Weights of a small GPT-style language model, trained from scratch on English Wikipedia: 4068 steps.
Each number is 128 + 32 x the weight over its row's rms, rounded and kept within 0 to 255. Layers, rows and columns count from 0. Numbers have three digits each. The size before them is the row's rms in percent of the matrix's.

# layer 2 MLP up, 576x192, rms 0.183, rows 167-183, columns 0-191
089:109121076187091132107131121079138115077150098075080118086091136145096106113077099161125121109175168122117134096119145109131152106066129167115142129170104133119128109129054172098065158146185153115138127150128045131204120100166161093119197131151154085144164174126127139173141125135114113114088120111066095138040175154107119131163117170165186116113162136131138163158117094114207126073149135071078112133110145145139137128115168154114148149138101144161106102110163140137067161085124162157155101126169081112079160189113089085087090099149134159095177118090170152141202128153119130127
104:059098070108088096198096139101100092114119081163139127156156091109128179138114130135102115082163138131126135140114064106114149105089100144100123145065153165094114129130099218114071128143172143107137138152121130097206116156127087110128167143092128145142159073169117141106179118184163105170049137151153112068141092178178137099056136109168152088156146123144117114095164065147110147174096075117160126135155084126129116192053133065153127123141133110159139077173091124137094112159153127197121139119118111087116086170081118162128115157113130109073126174103121150147106079155147129106
092:127176209106134091164130148185074107133147130131110156086150069184056145137138116154120117140140143094154132139177157055157087116121127155129084189138108104093160113069134129152053114138096152185125093148157150194158128169149134116121094159128150100092157137103155104131183146100122112088118141139083115107145156146166112108070092126110152117111105114099115091176095111121167182137111112120102142151067109039070108157107092109126147125143113209133152119138142134108125131092191165132134182154125141126158104170136127116131119028112181148114162185172140106122157136087113054090
110:124152170128123091184088096145143115088065206130102093135179105148102149119205124139141102119153065102087121106141189130121110135098172060167086109141135100119156176107147142089114107107154116181124102112136131128152140093148126076114108109120140062159099102150164154175113147178095136135161143113143111175098135132160110082121158131097104124099171158148103117088180083081091187129155169154130120099171099157089115070124182184106170157128088115152117117115070127082105179161145171136108191114123180169118107151080161144136107140154188034105142097115193136119168114131160086145
106:075131131137160103126071206102149116096113140158099069155101067126157158153091100169147137131158171069148152204139083156131078101132076121129196105088148182114152094099129181132175132152154168137141085154115105145159095163138126141144172089139101154139134062153126121148174105096092133079113115190115117102132118125135072097145128185161130132117123191152154174153124108145189148113157160166137150095113128174084220132132132129171145120093152156138155099115109174148058123144136173088102135129133141151137086158125116092120123124070153111150140125148153130098141145099169118003
104:094099163107106211160146145119135172129161160172086122106067118119125093155108176085085083136108074112064097125098083099097080124076092093213128119094123132178145152147134110188084095161144138149161172131103134125116142157131122130099155156100109128128104076141073092143107146118110106121137118163117083149145159055126110156136095097137149137133141099151137195190147221160133174146051093137134100144128143156127121102150147153108084204182142135207158129098134116121138157187135133105100153111114135135158147116190119154134126192101107106058096117140161068127101104158156110134
102:168134142151141054122140154153138147096068128154105086158053123133106065128142123110134126108117132084077096136041159151091100178139120103145153086202143135075200136121162117125126093229097116134051127161158128126176111148085139088142126102109120133113089096137134172110068120146106100113142120177106098127096108094084121107176123111146180138122178130149107105125144168138143091111055133156115126154154070133192126077108171122156124133142093075128103077138125127099104146120087128108117126081083094182197138138119111187092121119136109164092157111093165117134078167106140194154
101:135111097159111159211149166135083151057139125083133033162139166139146202138087136094117081161135184122176109132124149115112118105133108118155163162075143103138164101131116081106136173118110163070099122130129068144132138198108115130177152152168125113127111122073107146143148066159180084145152079150118074122194101144176093118159181116130170147106092120097109137218170133121184125125066110140165162139154104129143135131106108123105118154186157111100170128159111098118132138114113149157130135140135203123116108078081102106117100182096063140149140100106099084168089068146142130138
105:113148087187115145115136130153165109168129088136099091128130179152109133116153183112083129138088128208080154190127100158092102144148118089142137114159078158135099147149149209181122139101156103082076093154166108119066143137190093103166141173130131136134124051092106148173135123124124134109142192132156183058141155174030090093152138133128070116184069135141172188120132147144109113153097146102159073121114142127117105124148104085098135164164174102156164121093108110096142128157171142125156108168106102152142138147094130124136090113083111145076090107126191076134087156138151150064
095:120098122152158054093173139177116097088171137138115170130146161198130149144137145146078133165058165137113147127137180220160139137080093152067121049106111090146107175179130096147083075176144093179124122159103162146099056122130103151119113135151179147136132167153154111101144161200193101185151142104086110123109156171131110093149106140107111100147121125159156086138112145089135142049152152142098155114127080063140143129160139099151127168144129173101119148106119105177139143094203112098151075089146109109097117172115110144074087141138128111153140128089141174139143146125185144087
103:111150116193094138088170080149151122110142108137199104139105117231159150073129066141120046156193133131119144061138101106083097089154095143122128115144102145128122159112153106128209152066118106146094113119122115136175166110123136170130068154100095142136111154116136125094114120180147108120092110135100126144101105130108170172111136064159078172148172069124194135130117098118113110116096155107156113116159139125095080082109133069163196146109149095143113078160110104112092129192135115176104131119091122116087208117099117124150151111189167106149181135138175099100142105100177086104
094:151098177122145065072110116126131135138161087194093138116168136111115113080157137146143149159064115187104145122158116130140079138185108154109118143125126113153104169163144151144141087143097137166100103124160149050078063126098108155164146092157134151143191122163117137172075159154081147059159168088132143123150123099095110138163094127095084110113189097139178114145146120099124129127158172101080121090186105182109147136161140128142168062147165048120162099133133123118134125189101121119147077108210118075147155104135176097128149141132109150154151086112152219069186157130119129154
107:162119092091101148151141122119158086145130165179077116106171111111132117164162093172115116173118121131165128163137073103118117096130081135114149130117088087115110106126186110185138118135125110054168154117110142110153027059097101105204112126159153150078114124131158100164133118149129121187114122107147078130082125174085176151139115181155085096114088100146160059153168104150089127120169210142173115117154088174139156112139122093190121073191107145082190124156143070101156127082131099119172159119097139093076114162175162083081132131120140103130155161131110138103076122117105170125
107:135190115130081057107105157118108136083182134138128131174120158097113097103161090144079106170141123093138150162140156099131121175122165163122085157161112135104143143091121168146145097125114135112140093089221139088100141144189111102156096072145148048047142132189189156125141089100080121125101106127068075103104129144115101105145134121140126106215101126085107169070140168083145142118147159124082095111089102146190066130140165133153161155128139111131107070101098164161058169114065123098134135186116093130154121138170167125140156105106132137188133154192163132131145110129157133098
087:104145157166112093122149153092140134194093124108108160100157146124126153084150149069129158163159120154119117138088125110106172133103094119126163120085077130184138118120098172132132101181106092070129090123135079185046117144173148119119092121097175144117119098126112174153124129143095130107102166152110126146141179170115091079164125111185118129173135152145147160081197159187109099072149134076112070098112144196124069149127119038177125105079166120114114050117083205174083132119127109175146162188095154092138078122129118095128131105089160177157152138158141131152157101135127167106
110:179138058126122139080115145160128082121176183122156167123179157144080095142134112139142177099056120139106154131114191123179148176176098084173146135129132105093115168098198145113153127160158164120085107192146091184144129127155095124152090190126211095090205138141143114162083139098134119153130142106111090159175146128126053153161118145095155118103108117162171091125123124167121114069189157140094148132119126148090116154140164124106150120117140134156148059100157089156129091122122076235178131147144137104082157120105188082114121144126099168112161138124090094117122111107150144091
088:156137125141129167175153128142122067092164109117135114172103113147077159115132175180112130176083119100144145114102160088129082118195119108136182170098118134145122163163166091122170137141164211136142117151117135087121168164131106134133123148167081144097172101060136107142113150149125094122177165163083113099156110216113107162066018150151156169079123101101111143134111090131193061158202116159106126121142099106113114093111073127106161127147123114145106108085114081107140091165161162136146121111068124100087144109106133167142093145132161130148084119166161064177084167154106081116
# layer 2 MLP down (transposed), 576x192, rms 0.165, rows 167-183, columns 0-191
100:105184141113158172127190140155142078123176150134103078125102061120160118190099134114089151176109121102049080111164144146090114160109119158108132083082062143143107122095147131157055122066112141127142098116096056153082093150107161142149133134129073151115123122094168145118172109099121086170123111110149142170123184122160142130217063099137125089107084148144104121111172123077132099053129106147136052061150164151124114137087151109107084143156154094132140098106150126106103092132134169153137110177125113188157107070119160097143130153121090167123140132102170121127161196165151166097
110:141138078137129140075136137123123097079169132159087138122109119118162067162099173082137131121168159143136142130111139129146121106130082157146086164159157156111125086132108155114102132081095128061122155125147080084167130166148071078123142118111063124081079156122071165081098092078116126083109134194128163144146111142188132116107153116143136138147141081131110095083081069187138163136082107145156081160122156188160082217055155078103125241104138127089132110153078140117091145113151113222129121147183112157154102108159149088136149141100110126089126125108152100117150115104110149124
099:094121105087159165167115120176167201111143111151107140149101178111178101116060142161145115157063108136163129136130144148139136131142131151140098136089162089084146084120162124175089116135141142162121135108185155085110123113116097151114146059173181033131136082110056139129147180158130143136109136117117136165074091088136126171126103139164088114172159115132171149149148145131116037135144127118135135115101112118098121153179137125086095080195151122180209153149133126148163165152077123156158076107077051126151157178098077079174156152109124144129129117159101092109190083102158140120
113:101146142073156069148132098086102090081069136163120076146070145116115106166144094099117084116106105093194101073215100083072102162120131109124114111150116110118128119142108159121189071108131144143165158135106130147122100139123086079140137089108169169133104110109120116128085150115180145103080149103139113166053138150114118120109124099167080171074140101167145025199178094138142104094101123109177084143137140162094154082104121148094150114133144084207125159085120095128147167096141131135127192122099092143167124100117149172138155088163121128117120066121148193120108095070127144123
107:088100146120107152121100096194185120141146149174128136120116091157134181140137110083120126106098101164104139190153098159209122079161135107191167160099176146117135112166202174120150129125131127147159116104131235134121220133143113129145100070175101068121072062146114137116120099129116128129112122109117113125165158140131121138178159141105158155112147107127099133133103138137098148154129110164102112136140164129084197119128083175108118132123160115184199156088062134172119079147140119118098069117152165136130115115099162098135212211127099168144122154114088146140085122143196160116
110:126121187168115184176112141087106113116150105132154081148130117090076109138128055136168174144122157137062117120141125124161125156187059132108109142013092166187149151156118100125126162173118181143142146050123142116139131134161109099059125098195106078098142130171162099109143137165075127144084141105127075137178137058144093163115135133128172128125129080179173125123101161139162070165115118138145062113119118100090115112059166137173146132120116125144140184126159089098134172116121073156161083098158153098121132083127141167115179141159134171159098128124166153119112130148177132096
100:104138064203130158145127086148176123161202091185159151155085123110167116095108140119181088147117149177101171078102125101117080173126111133145170131136150129113092104149104098152156105110110135140131163166168077166115173128105113119170164173104103156133122115051142127071048132195124136138142156149125115134118114134068137101123110040134138127112156153165054119149118115159114105162094106092182146140144056169140102098113211107154168140092117084125129123117090136152156108126184125101118072083110097128135082144078106167130144118102127116179121150148148155127109051158159192149
106:183129112118121122133107079150086095095085093109116082113142175120136083104143131122129132132141105083087125078094139152105106082167115029089067170122070097187136181073065067132142101107105138074114127135110110153159076128134098131136147109053150163145205116105157095079117136182224106134125099124099142141183144091137190095109103168156075137170127136113109071160132147114076118113117130150147130154158194077131090108144118104172124167089160157126127178105161126146070112144103143145080145126107142129104100136136145125076184181157124154131137145077126179138113105127111115119
101:130096155150106151144152088113129100062202193101114133119196118078136179111156115130148089140138130140072112105151176133164102138079158135145126101174096189164085120078176114185145120168157132118121170142079130143132149102136105197149133161071158129103192058108167161085090169138144117082183142184144140191190138136148163116089105121154131170142109098148102166120165125086160087092154121118159138105131162122123108132197160135134145093128099143114129102151090103122163215085156139159156126089115102126220151147131097108114127145077125145119085127128085087133141147105142166065
093:112080112077124124147117148111174177076082167139127127132102145117124132194152128130129108144144193141162156154113107190150114110154132108082163164199191109096182065090139124185187117157116131131125107066095136133107180131095135168080145102106057161082161219168085106124079093139073125067138139120212115148162144135118110153129131154091118122169149109110114109126125089107099153129087118159122112105082082157101129089155192117179109120129147184088136112177118165109173095131133123129128067150124058146112135124110163128182151144188091142144167147160142101096140120148159098159
096:122100125146128086127177105124167127113099167175124134128140149116108132085143080095138114120137129108098142132131081162063112086165090116131204163145116150136113126121105114136184021107142157165124132152126105092167163190091169141089145128118102129133119103136165121134067136147084086191186096126102160124096151113133136159132097128155165115166061127160151112117148122121185129088096162161127153049098142165114193152141094095109112074080140087125156156152159099161080065195090111096147134171106146091046136111100069098128130117128163128125152135099059052174151111081155101128
100:161131074126093108158166142158142149174130120142161107187126170084136136099157192135151155152110149091149084079142147107100093127100128099077099110131149137116179093163132124104131148085062142059171168082119092117238138103153159112141119118173100125160128120147099113198103127137067124131084061156099088132108108118108097160120144103109162158129127121132057065133085169165105136145103054107187157111151092121109134136118101189076196146084144149181098128117136122090142157135084139206128123138102090118149100115110092126113100134126109113112103074183139080145175174115102101090
104:096125147101197173132085139127187171132205145163117103103093110078122173142138166118118103143138112148111125154146129118136111073106113128168158087105132136136086116110107105165078152134183081172161114129150085124131121126121149145086182134078110170118173113083150107138086123086117122162191126063071165145128056108159105178133152161102178128116112123196110135088113153156083121133191156180186195096115112135109110151137090143113102153157182080122147114127096093155062154121161109169146166147145126061101129102138113127130180182160074147096163135193129103114125099113055097080
100:232161162114165178127128157124115136120099123056082086124072113146159121167165132094143163118166163191113142073137123120095138166085079146101119128093147110172146125124127090116120112080152115129115133135080129130177154151093077148109112140149150167145105201019094098164108165119114107100145117128073125131090159075073135107098174148088069116113132109115140158114147094176114144088144056155130094178128123150114136158077093162113046095129102093181130152127135087144141109124077120111097157126162144146126093067132093107157120181102134152123128128118101167171057108122122119189
114:146087105178203123159152106150124116142141136104103091118193113103142124121146132138130066156165108123058152121130140131151142123177112125152127127171178099115151105108117121116104122105119095161083142096077183091053103087106147129093129168105142129080146181144149144136146210124107134122129116134113186133120174159127130163158055142110105132114115138073190144160144093130105092136177125127115151101167172056090111114130156091135144105167082100181125133140052140125114173074160087165114173088149168172084139146094130139048083182161092073170125094109143117152146203079116166092
104:155105124133132103129141199119088127112087070131184067099108167150122117128153164115099131112158166122119147100181090136070103194087155218144101173143107141166118131119164128144103132083153105122125088112181119094164120125079130075179049145185115149156075163148106133137130113143064144119137147167064121091080142152075156153110161142134137126116190195185178182105104119113110150151161201117151079095124131219122147142156153132158138147174124099106117139151160114124085171145092123097123110106195126116155133133134151118140120086158097131147118102188158156141110113128059159093
091:141121073087122145103155099139158102082100140098119150083110168050116144165158176109105108150103090067122170121117154099115148143178102122116104171121060126127073180151127169148105122127144172124168147180137121167146180109099130179158118141136127140182086103154128145138131140101147125141184123195087107090146177226118132141124034161191077109116095148154099136093182113164124103128174116148068157155089094070126102130162160170162139137156133138130116117148121118128146103115086150074082174114053171141106183136188098120100131089170161137110117077147167088118146126098106125131